Weights of a small GPT-style language model, trained from scratch on English Wikipedia: no biases in attention or MLP, hashed n-gram embeddings.
Each number is 50 + 12 x the weight over its row's rms, rounded and kept within 0 to 99. Layers, rows and columns count from 0. The size before them is the row's rms in percent of the matrix's.

# layer 6 MLP gate, 448x160, rms 0.424, rows 341-381, columns 0-79
094:54 82 48 46 57 39 70 51 54 56 76 51 58 40 53 52 33 46 44 49 31 61 58 47 43 52 53 48 51 31 58 54 43 57 47 68 66 36 24 49 24 39 43 59 27 27 64 43 46 54 57 34 39 44 46 49 43 35 53 47 65 42 44 60 43 58 52 20 53 71 38 60 19 38 36 61 75 39 60 69
095:54 48 48 34 47 26 42 38 61 53 62 64 81 42 28 35 42 54 63 52 41 49 28 61 50 42 37 48 52 64 37 48 64 59 51 54 60 41 50 47 27 55 77 40 72 38 46 18 68 27 40 49 65 57 53 56 49 16 30 61 84 28 45 70 51 73 52 46 48 35 44 58 33 50 35 51 50 37 56 45
100:43 47 38 34 60 56 41 41 55 44 33 61 50 53 48 54 61 17 63 47 75 39 60 32 48 29 65 32 49 26 49 53 56 52 56 56 51 63 79 51 41 54 70 46 51 47 36 73 31 56 58 45 83 47 57 48 48 38 77 41 30 45 52 70 59 51 45 57 46 55 41 45 50 62 35 30 50 54 61 67
089:47 44 58 32 65 53 54 47 34 40 46 49 64 43 50 20 40 71 52 66 52 58 57 62 57 48 69 53 56 54 53 55 54 40 28 54 53 74 49 55 49 46 32 72 42 24 42 56 37 58 54 24 38 51 48 57 38 49 64 43 46 52 37 56 65 54 50 40 46 43 43 32 62 53 33 67 53 34 61 28
104:48 42 37 41 61 51 24 37 52 58 57 44 25 32 40 39 42 49 48 53 41 45 55 27 65 55 68 45 51 48 50 58 36 36 44 82 48 63 21 37 33 45 81 61 26 67 78 56 45 55 58 48 47 76 39 69 51 53 26 66 58 48 53 53 61 58 49 44 41 53 49 49 34 64 40 78 46 68 55 49
109:28 37 37 44 66 52 52 31 40 65 42 50 71 50 43 37 38 61 61 38 38 35 51 70 43 49 27 61 40 58 55 43 41 71 61 39 44 43 71 43 68 51 61 55 63 34 40 46 62 29 57 35 60 37 54 48 66 41 41 49 49 51 64 40 30 34 52 51 55 51 40 52 69 52 65 37 52 51 54 41
098:44 49 31 47 54 53 51 49 68 53 32 40 55 67 31 49 38 62 42 40 59 64 61 40 27 48 47 37 49 34 39 40 38 64 38 55 50 50 51 49 51 48 46 49 53 60 61 56 65 34 55 31 41 39 57 46 43 22 37 61 56 63 41 47 51 54 25 39 65 49 40 13 37 64 43 61 65 75 58 55
100:45 70 23 35 45 31 42 54 60 62 33 30 48 56 79 50 57 39 45 55 63 78 48 36 43 68 38 52 31 52 40 35 50 36 44 75 53 46 36 69 56 39 46 51 43 62 39 35 50 46 46 32 52 52 59 35 46 40 47 59 61 59 54 40 43 70 65 47 56 69 45 57 48 51 67 48 82 66 63 41
097:52 30 55 58 32 56 52 66 23 71 41 51 61 48 58 80 37 49 54 39 45 42 42 54 47 67 64 39 49 33 51 46 34 45 42 59 58 54 55 59 48 47 60 61 49 54 40 63 51 51 32 58 42 49 32 27 59 48 52 38 35 59 57 70 39 46 57 50 58 67 20 43 61 39 56 58 47 57 50 38
103:57 47 45 50 50 52 46 56 49 52 44 49 65 47 64 82 49 44 50 50 50 40 53 34 61 59 27 34 37 72 48 49 65 42 49 49 52 44 47 64 51 55 44 50 44 15 56 64 47 52 59 62 51 43 61 51 48 43 30 53 36 58 42 62 52 34 39 54 47 65 36 57 47 53 52 45 40 77 49 51
103:31 48 30 56 56 40 55 62 45 62 62 49 52 59 49 32 33 67 60 80 37 45 44 41 60 60 51 55 37 56 40 65 45 56 51 32 49 38 42 44 72 57 54 58 45 48 66 39 63 39 36 66 42 26 59 70 30 47 44 54 41 36 39 29 33 55 49 45 36 54 58 49 12 59 41 70 34 40 37 66
107:72 33 43 51 63 51 50 66 79 54 42 55 57 62 47 37 46 75 65 55 50 68 68 45 55 30 55 60 23 39 58 45 31 50 59 61 61 69 66 29 58 53 46 49 56 57 46 35 41 62 42 41 69 48 43 31 51 35 45 49 36 43 50 35 57 21 50 42 54 49 53 49 41 65 37 35 41 56 46 40
094:43 39 24 20 70 69 57 78 69 56 44 59 70 35 79 44 50 73 46 61 49 47 59 77 42 42 58 52 70 69 51 47 54 46 30 56 62 49 60 34 48 63 33 44 50 66 55 52 51 54 68 31 55 57 57 43 29 37 37 40 46 46 62 58 65 58 56 58 41 33 58 45 33 52 48 56 43 33 39 24
102:55 70 22 55 53 40 76 64 75 40 53 42 56 56 43 49 44 42 63 55 56 45 41 52 35 48 65 38 45 51 61 80 41 28 77 52 47 40 39 50 52 55 54 41 33 57 48 60 55 57 57 29 55 50 66 45 45 37 47 43 54 35 46 30 63 49 44 44 31 58 68 48 50 80 50 30 44 68 56 61
100:49 66 60 45 47 60 56 30 50 49 68 41 51 61 67 43 42 47 48 72 36 61 33 55 55 66 25 53 58 58 28 42 51 49 69 46 51 59 46 54 33 73 62 55 38 53 57 47 55 54 42 45 61 74 43 52 34 54 48 57 65 67 55 65 43 51 51 32 40 56 66 30 72 47 40 50 41 57 28 58
093:66 45 54 29 50 59 41 35 43 49 80 42 58 48 49 50 35 65 78 53 52 71 53 36 32 49 47 41 49 31 52 34 77 60 48 35 39 78 61 42 32 57 46 33 72 42 39 40 54 47 36 44 36 48 43 45 32 48 74 30 69 75 67 48 38 51 53 51 63 52 42 47 51 57 25 63 56 49 38 32
103:57 42 57 59 27 31 34 44 47 72 66 45 36 36 45 40 60 55 68 39 39 59 45 20 50 41 53 36 45 63 27 51 41 28 65 68 54 46 62 41 58 66 30 65 43 49 42 40 55 49 50 35 43 23 46 74 36 49 47 48 38 50 52 52 40 66 44 47 33 53 45 34 28 51 45 43 42 55 67 43
104:46 60 53 36 48 58 33 38 68 30 39 41 46 65 40 32 55 55 55 54 62 39 41 36 44 41 42 52 41 52 38 55 36 45 29 42 36 56 41 43 51 56 76 57 62 32 58 42 46 46 45 65 68 47 57 42 30 60 35 38 52 66 49 55 43 47 50 57 58 46 41 64 65 80 65 54 36 52 36 59
096:65 49 47 51 66 50 52 79 53 63 40 70 66 46 66 44 52 36 55 55 55 36 63 36 38 38 61 68 27 48 53 58 52 57 44 65 58 59 53 56 56 71 53 62 48 47 59 45 42 32 50 47 55 68 22 50 45 68 21 79 57 45 59 52 43 66 40 43 63 21 63 46 56 32 54 56 58 28 36 60
107:61 61 19 49 64 34 59 32 49 60 44 46 52 38 36 53 39 55 41 54 51 71 57 68 60 49 53 28 38 53 73 61 48 44 55 50 50 41 54 42 58 68 61 46 46 45 49 58 63 34 65 71 43 45 50 42 33 44 30 49 49 62 35 61 72 60 50 42 61 53 52 39 63 52 58 55 72 75 55 53
103:50 61 32 40 43 53 48 35 53 61 61 38 67 53 46 33 66 40 57 44 49 24 61 53 62 48 41 47 45 48 67 51 60 64 50 52 43 33 49 41 67 43 57 67 63 55 60 55 54 42 42 44 61 68 44 49 48 42 32 45 34 37 48 57 80 33 45 50 36 53 69 63 24 56 50 69 48 67 40 65
106:33 41 48 40 49 58 54 67 42 53 26 45 69 47 54 48 49 56 64 45 52 51 57 42 44 67 39 63 58 71 43 53 43 49 56 57 53 41 53 64 57 54 50 54 29 44 68 52 46 56 36 66 67 63 45 54 49 49 39 46 55 55 72 64 39 58 67 35 59 62 49 50 38 32 58 43 41 32 18 47
102:41 25 42 55 73 58 58 40 72 57 56 55 54 52 51 34 56 57 58 51 43 50 39 60 70 48 51 51 20 58 56 44 33 57 45 43 38 42 65 39 59 56 45 46 53 61 35 46 50 43 55 49 41 40 76 53 50 52 52 61 37 55 51 54 67 62 57 69 40 57 54 46 46 71 69 37 60 46 62 38
100:43 71 23 57 36 70 45 49 28 77 60 29 45 27 62 30 27 69 53 64 50 73 74 42 46 71 41 40 58 53 47 63 43 49 65 57 60 22 65 42 21 52 61 49 68 62 45 58 55 42 55 51 65 59 49 64 56 49 40 49 57 49 58 49 50 50 50 41 32 48 35 60 36 31 49 63 40 37 66 50
105:64 59 32 46 58 38 46 49 44 42 56 44 41 53 68 49 55 28 50 45 53 52 47 37 44 43 61 64 35 46 36 33 56 45 38 36 57 50 46 65 53 63 51 67 61 56 39 39 51 19 43 31 52 42 40 55 51 28 64 54 43 64 48 65 63 48 41 39 51 54 58 49 53 33 50 49 55 66 68 44
096:44 56 41 51 53 50 49 48 50 79 32 44 53 52 70 49 31 43 57 56 53 39 59 47 35 46 63 35 41 46 56 42 28 48 45 40 60 56 57 60 49 52 60 53 45 36 83 63 41 36 52 59 28 34 31 50 45 57 60 46 47 51 62 39 52 64 42 45 31 58 31 32 56 63 33 47 41 54 49 48
092:63 58 29 53 56 69 42 38 45 52 86 45 42 51 63 49 32 46 44 53 43 48 63 63 31 50 36 80 59 47 58 57 29 60 57 56 65 36 52 51 65 69 58 35 46 54 57 72 47 61 56 62 56 35 51 54 40 49 59 61 47 60 53 33 40 60 30 55 47 53 58 46 59 34 39 58 47 67 40 37
094:51 38 51 41 51 35 44 48 37 52 46 30 44 63 35 45 60 41 36 36 51 41 57 52 41 35 29 42 41 60 40 62 29 57 62 48 33 63 38 54 57 63 54 51 40 29 33 54 35 35 54 28 49 46 73 58 52 49 47 66 54 35 71 31 55 51 64 48 52 61 40 55 45 61 48 40 39 41 44 47
095:63 17 45 39 49 65 73 42 47 57 25 37 44 31 46 54 52 64 48 21 69 38 43 33 71 38 67 31 40 46 61 64 48 47 51 39 58 51 56 45 54 38 61 57 47 45 51 57 69 57 67 59 63 65 56 68 53 37 63 38 45 46 35 37 51 65 44 49 65 57 59 58 36 27 55 59 69 64 61 29
089:42 48 51 46 51 52 21 37 33 47 71 52 52 56 41 37 55 43 56 31 55 33 57 42 32 50 54 83 50 58 42 53 60 46 64 60 55 60 50 58 25 43 57 30 53 49 42 36 64 47 48 45 51 63 39 55 52 54 52 72 47 32 56 65 62 58 81 49 57 24 35 36 42 62 37 53 52 32 77 59
102:47 51 37 49 57 63 22 52 31 49 45 67 49 40 47 58 43 52 33 65 51 53 47 50 48 50 75 27 50 49 42 58 31 62 56 47 36 44 55 54 31 54 73 54 57 40 75 57 60 72 49 67 41 49 52 70 48 41 62 45 57 60 49 55 53 46 59 59 61 34 55 63 63 60 59 59 40 53 57 49
104:61 62 37 73 30 52 56 50 48 58 58 74 58 69 50 29 46 58 81 43 47 35 52 33 34 36 45 69 39 37 48 27 43 46 49 57 53 64 79 35 47 58 77 44 54 37 48 52 58 32 48 63 70 56 58 40 48 32 57 29 30 61 56 33 27 40 28 46 50 50 61 48 52 54 65 58 46 52 51 58
104:51 32 36 43 72 58 72 52 26 73 31 61 40 46 31 59 40 41 51 53 58 44 61 55 63 28 52 47 50 52 63 80 61 66 53 32 67 48 44 45 39 33 42 43 66 45 32 71 58 62 40 62 63 58 62 59 69 57 68 44 36 53 26 36 60 58 38 55 41 47 53 55 48 58 56 70 65 51 36 42
098:39 43 42 57 42 60 41 51 45 22 54 46 49 43 47 30 54 44 58 41 36 68 34 46 50 31 58 61 36 46 31 49 33 51 51 60 60 71 56 23 60 73 37 51 60 40 69 72 50 38 71 69 43 47 26 50 65 51 46 28 54 56 31 62 39 43 37 60 52 59 42 45 43 51 38 25 51 55 53 60
112:42 53 49 46 48 31 49 47 59 58 45 42 41 21 37 58 45 34 57 27 46 77 61 63 44 67 25 57 40 58 52 52 48 39 39 33 66 57 45 46 47 59 44 71 39 33 43 53 53 54 65 30 45 42 52 42 42 58 55 45 67 47 47 40 59 58 36 43 49 57 45 40 32 41 50 75 31 45 67 68
102:46 52 32 61 66 38 65 28 52 40 33 59 59 50 53 51 51 41 42 36 62 36 66 48 56 21 40 63 33 58 67 64 55 40 47 46 27 35 25 54 56 40 59 65 60 42 74 26 65 56 51 74 68 44 45 67 53 65 27 43 52 40 65 50 52 62 59 52 56 44 57 62 57 59 52 41 72 47 59 43
101:40 42 42 42 71 41 31 64 64 56 64 54 48 27 52 58 43 40 57 43 51 59 43 70 51 21 53 45 43 79 45 63 37 44 60 48 34 46 40 60 62 41 48 44 18 65 60 50 40 38 38 27 49 47 39 42 35 47 40 44 75 49 46 44 40 66 56 50 58 29 51 41 45 44 27 66 39 38 49 82
104:22 50 43 49 51 61 48 42 26 34 56 55 45 63 61 73 50 31 57 56 55 47 62 64 43 68 59 38 42 48 52 23 51 51 45 41 67 76 43 58 60 41 62 43 70 47 57 34 64 60 65 56 62 56 39 63 45 30 59 44 41 50 42 48 53 50 57 41 30 73 50 35 48 43 44 64 49 59 44 49
099:38 54 34 46 55 69 34 51 57 54 39 64 50 66 59 27 63 38 33 66 39 35 35 37 47 55 57 43 37 71 53 48 21 51 41 56 37 58 35 59 60 54 38 67 51 52 66 50 36 50 73 60 54 55 67 73 43 45 45 75 55 58 59 65 39 64 51 46 64 66 48 57 28 35 52 71 61 33 66 38
101:54 69 45 35 54 52 62 55 44 82 49 56 57 54 64 25 63 53 39 54 47 35 46 57 35 65 53 48 44 55 46 56 48 49 58 52 67 64 44 49 73 51 25 44 59 57 62 41 52 44 56 62 39 50 37 46 60 66 64 36 49 61 58 37 57 44 70 45 40 65 56 68 54 41 42 56 69 48 67 54
102:42 20 50 32 61 64 49 38 40 43 44 52 38 63 57 76 46 52 36 62 57 54 51 52 55 49 37 47 41 61 63 54 15 66 57 43 63 55 33 52 50 49 57 43 72 31 68 46 44 57 48 53 61 36 45 36 51 57 57 29 44 33 46 51 62 54 44 55 45 37 24 59 52 66 29 60 72 49 53 51